Weights of a small GPT-style language model, trained from scratch on English Wikipedia.
Size: 13 layers, width 192, 3 heads of 64, MLP 768 GELU, vocabulary 8192.
Architecture: biases, untied embeddings.
Training: a variant of SOAP for these matrices, 496M tokens, 3786 steps.
Each number is 500 + 25 x the weight over its row's rms, rounded and kept within 0 to 999. Layers, rows and columns count from 0. Numbers have three digits each. The size before them is the row's rms in percent of the matrix's.

# layer 7 attention key, 192x192, rms 0.125, rows 145-191, columns 96-191
088:482523474518506493471477462462557521505542462487535490512551497483503468468452459470488511492475507475501497487486489473515524491506461529504461489553496514530496479471547493500547497495505460490509455457465556542487457469527492514462521492478483481504531460520468481463515492507530527467
086:467526472514506516524475490458557480512558498509491511463469529486523535532513516486500488508479542506475523428489503497524511488475509488480498524513476516518511516507505563447497445496506507526500473492510461502479515521504515482530521504509449464492504466495518505505492478516477481473
092:526506473485517506548529494503488512532516560540538531490534524521494489487529518485499503488531533511519500470558465482483488471474513484516469529472473481502522543566500486459497461521520473497507536488493484485490477519510515535523527473519499506478535519518533492475522493476491491436
106:518555529541484492537490543473518502490500500565479480500501508521506496460526509521510478511503481514530491512503487512509473523488470532521504494511498519496490486468492468482519502504546473488525537531557505520530492500500449468532531486470504521454502473501513490529481531549461488505
096:484512525481492488535544476522508490513509448498518496492517490497470460501476476451498435524484546497496528507508498524492464556523486517482484533493499501516512511506494482484497482531489498458498516497505511499484482509479542530481481472529537450504496473486541450498495486485482498491
107:484550503523517510520497466496488542510531460531531504510563519479535489518490490491485476491517526505473524500561478516517478486473466478485479534502456552466518497451513463486479495498517478492484493493500522488531477535501489525458538463501544483481487513536512521459516520518505463506
101:498513511491522470483486489482494471466523525539485551458500491497525480525481457501492451483485497495491517514475470457496520510480457496505498492464445517477489494465523503471531472523488469476495472513466519515497490546535472507542481505527466504512478525495484517510505503530474505523
106:513439483480443480486505502505538463489500510478529503473464518551499506519484515543512515548497492493491525524486548509475485507515518562513518474512508477506544488541497518471454489474488487493477508531480517463514461438479489511528471472471551507501491494482484452497520481451494524503
103:503463486522516460511500499547473480465533522492458502491517516496499497457465506488469491523522519533496470492489490450516457545498478503514505486480515497453488520475497506509494566533530511488482493486513512485487493525489502478488497484504502467477489534505487534517488466443458471529
119:496488488480499530508528475486546510468546472518479496471529517491486513526503455534487491530520503544493530509507526474490489479490496453506510478540534472452545475500554465470493433495518510486540527520447520490485519491558493511503515533570522507552506481531473520467509458518505522498
109:530481501520536501476501473529516510507486492504524450475447480513487488532475460511495504522486460509528480488517490479492486530537513520538530521496507492511512494493504507452481456513521484522501543444472492549501479477480480506520484503480517475507517542502498496456485481519459489484
110:526488484483465518521509492518513493496544493477537521512460471526486505485474474475508541463493491467484472502505476531504522533546481548504481461497493494453492484490494465496494506497519436501515554490463520487516577515486478530491457479486537535548532506507506537494512477533514518471
110:477494500538486513518487499505467470515500503523554419461486479511517466498513526488501489465507529498489544538526509490492499531450503491511521485454441517502518496509510497492506484489523502480487479522495471518493499516501492508489552511486489519496509551488499506514512518446497541492
113:506471496514523470521547471513529521505518513553508507538480533476440499482474501474579524478487507531495502515510502552477532483459489513487517525505496521486456516493502489488488489492450500470483527463456494479501496468507506522502514513498466502498514489509471489482472484527493516490
114:474523488531503496457536449523500491505484494525464465496490490528513453525512495482537501455513461504514476483499511461486495492479553485459479497523504533480493499517479467470513471484518508510538536505515436525493487556547503462504435532518484495508535467491533506487493509492490488493
107:504464458551527471469487504489507521506464490509491527491500513524525508480495473494544518461522460484529520530527507490488459476542528468447529500536482518477469484466534510484540497463507482493525518521485528518527557503530517495458524499489493495534476517448526513519460515484474499470
109:483487505458491537496503503526477470533509508484465509547513534527508453537526527479504463477494490477501516477532465549484516543488525507484503481531496509521515505496496515543505502516456484543513498473497474488530442476484507469510515553523491524498537445481472500500472467520460486479
115:481485482511549494464482456489512533509494490469488504541479482534531495538453472470507511478477504477505509471497485502506446515561528494494478514529526484494493493477497479497513469525478513532533517460501478482477526452517520520505555484487497513461502489486473469493486535506507469476
110:494499505495508525505497476505507461502490491511472506527498460462484455509538491486444487533541460518502458537500517534527502508449498503475501521476504485505557464481523515558500520494476499504502511517468481467453531481495504457510436523487516492527470497507497541531469526505517523531
112:479472512508486509483484464489500482503484531478520543510510478480518464490478428543521510467518536478515427536496518475447533492484484494513483528468487512486485500468549525491501522496493520503483532532495474522460475478531535483500481490510540521472468503564516509495473540491506506454
114:505502493521508523504507440448536440481453472500484523516469509517488472498485520491500516513499496479509530464493488492531494475504487487500493533492485462515482531485526519534471489515509521511495510522498468467516445496515507457518547533523539510525510495504467474484513516518506511503
110:498496476501478498496512505451459510509440512460451452461465469478459494535537523504559484543499493495490508539536524530502486498520484492561498492473461531455510512465504528494517513514477455502502460491485551523473506533477477483489526494495501493497505518513487513509478502540554510566
112:472490489516526500494492525454456541501535518452507448511499470558483519488538477526472497458508496535523515530481470540464443471511502520496500530509453428512508524551497519483510472523528448455515475489464478521522481526502463487511498521531527461475542506537500499502532497540486489476
116:480523470464507476447513522519465521500522504450513475504509510486457491492487517508502470503526512518525474524503484461519519483491468468531506483501510528513504530472498524542502495505498488553500514531502477533509483491509488479465531460525539505515578494540478454485513527459515470516
105:532510539462474506515459507545520448527513476498517498522535473516516500496490541508503451522478496480510481520524516476459494450537469497486511495392487475501483546483501487489489503476523505543508520492522488516523508508517463466476496529527456458495508513464502522462493517489482531520
108:500500487511505451498487490515476506512444531536507495513503509489510530542491496495524490490520519539503484556483486544508486508477452496508513536510481435498482472509484459467488470473528508514495455484495511488508533538501543446509489559476490501481513491491497523462516539463538474508
106:512499525480506518501434499513487476516518498510479501507500510478509516506533491533502502480467512502514497534478488497486508494524499481473494515536509465489508511483491498498522473485543471507480496515537495516491464491478494471498463475539501480559527514457489514429510470482505570536
104:519490463577487486508472461461499511510502510492462466483488529523484491513493509500432546501502494519486470501495518509507525485481503485512523493486497507484499484522497507472534494479504495508480493485529526471540473486520543510497528509469472479484516469446459487486514512561482478515
117:509452559479519502497488515491481490505499465434478490502494522531502533485491507525490451480489529534464510555496491523531517488531517506494502464526529495482497480552503523517452489480543539529486485490494477490442478496510484512549493565498505510520541546508472531524470504488502497506
118:480471508493526534468480515568467494499440532493440495530438466511472475485490477486495464556540523501484480491507487476536525530505479445501478499483499503475514485475516506492481514510528516476482486524480517517512511515476469573494495543513469508493550482494503501474436478473504492480
111:544505526517476528515511515483483485508494509531520526517464538498517555495522492515518511520535486505479473480496481517520474488513502442543503484484515496477516510497495488525505519475475546530477513483492443466508505489448476495507518452515509466522461471480452484524527503490503491501
102:469502520529511546452518543527481479481495496556483495511527475509505523498482476536491513508472485471463487535513516492524477509537460520477578479516456520500500515514489537506542491517496496525457493507508535537516510516538457464524454452497506531495465465499477505472491499507514500483
113:511505486499511504523526480479487534480508539510469526468534544486455471520469447503522484499485489529504449456534479527544473492496470521497519474473493478514530490473561468465483506481555506471494525476517487491497529559496455490514544529515547472517500501479484528473508473486515511467
108:508517542502473504513505477534525463471476508462538530479456519459509541500472545502515463500502534512408468480476487487504486492534537540480451517446511523514486502499512490523513477515483474486493505465547523509512470514501477460488516505501504503496505487532507477499483493551508456510
113:501509518465503495516509481541486527492490514453464547495531504485535481492518542465521522500501453504520499488524575463501486488504480477519535509499459501538476466534545541478497476501504509465470522496532498497514493477522489506497505481522530513502514495525468521529489480507525522494
110:489467487501504515527483525489509530476498519487466471531551517533496482479503475488546501516447501485467490529466500460478541491526474525474485470463504534502489500519502500508490529476542529503495519500499478507502451479510496505504543501474483508507489493501536490476518493517478500503
109:493471513484482479507507518490477482487489540471508540464548496496537483474505536493566526466553503486497469488530466516478504481498511484512484479513518558481489456525505507496486515554512506496461505473482504450516509511511489498465527497472506574482539543458514537492498483460506492510
111:460584511519473523494526519459514542490520470469490502502498477479513491481492467495483480554477498511511507465506493534546518480486500485483502514502498521452518505473496450515488489487524476527545502480490485512509497488480479505494497463489519518506486480492500491523504516476497513511
111:475511502519503521562501456493515509538525540495491462544480479467508504508494491507531497487505557474480515468508474482529446455533523470524489473495515485478508483511513483502559516502455452490504500508465535486501490494542514495493489489523502452484504484523494531462481469495547533507
115:493543494510523540456503549487534494516514548463551498508536506476493526499520521477537510464483470515509515510473503517447483531487501553495494516485483517516500493448519521492494491465497514485512497512502538504490483464489504488489471539539513509532503422475490523475494485532537470529
112:475495485480524559533488475495469508539486522511543531505458499493489534499487463449550486474462518475488484483448542506516511511469531505496508498490504486486510490487495516476500497512480458500517484486469484459524508469513500491508506487520490483511509538506490488499497491535529487547
108:539502484505517506489440593511512472457500508513468506500483481517508481464535507477454497466479509467510459509477503474461465456510492526505482527526522496492512518500536519479507465492553502490508507516472496481461488509505530512484475513474502484476471508502511461560559521488483487516
113:502518510521493491475451474501492484503455530467496518477552544486514483497479455527537464476500468504531517512513501474498476530510494545498540492472500458492491493448485463499500514507510470516508519508528525486488443472507484518466490534504489512543509512489462503548522494480501461484
113:470509482516534449494439508515464502475476485480494531483501537549495487471514543503493530506488501482462530566471528481501550486503508523488508482557523492516508534503510447519520479467515497495551508519492508470475517506492554460522524510519482494483521488478461509514479440474443526503
108:544518468498483496486491492530549487535509448495491485532526477475516508492492478497512457548532511479501478489478502481558515517471514508522520525526492506458509506492527505499497518538474506486487517481494562504519474553481469520489503469495476506504483518461504477512547442510496510401
108:519507483490499521497487531486485501473489495554526451517496472485502468468522480513492469476534458515487517519489460484442506492544493526525472560520502488537480518540534520475503497540495480522550489510539456435498513513442523515539511465473521468495465508505489493481506494484484506532
113:508530474490525443519514541485523536513505500536512496488495508535478482512516510520486482436511486504526484488512503517548490437523520493503483525477528519526504515471501505490524521504522506508478555516480519421534489503492471502496486489505482509475505506511514474533457572508498520528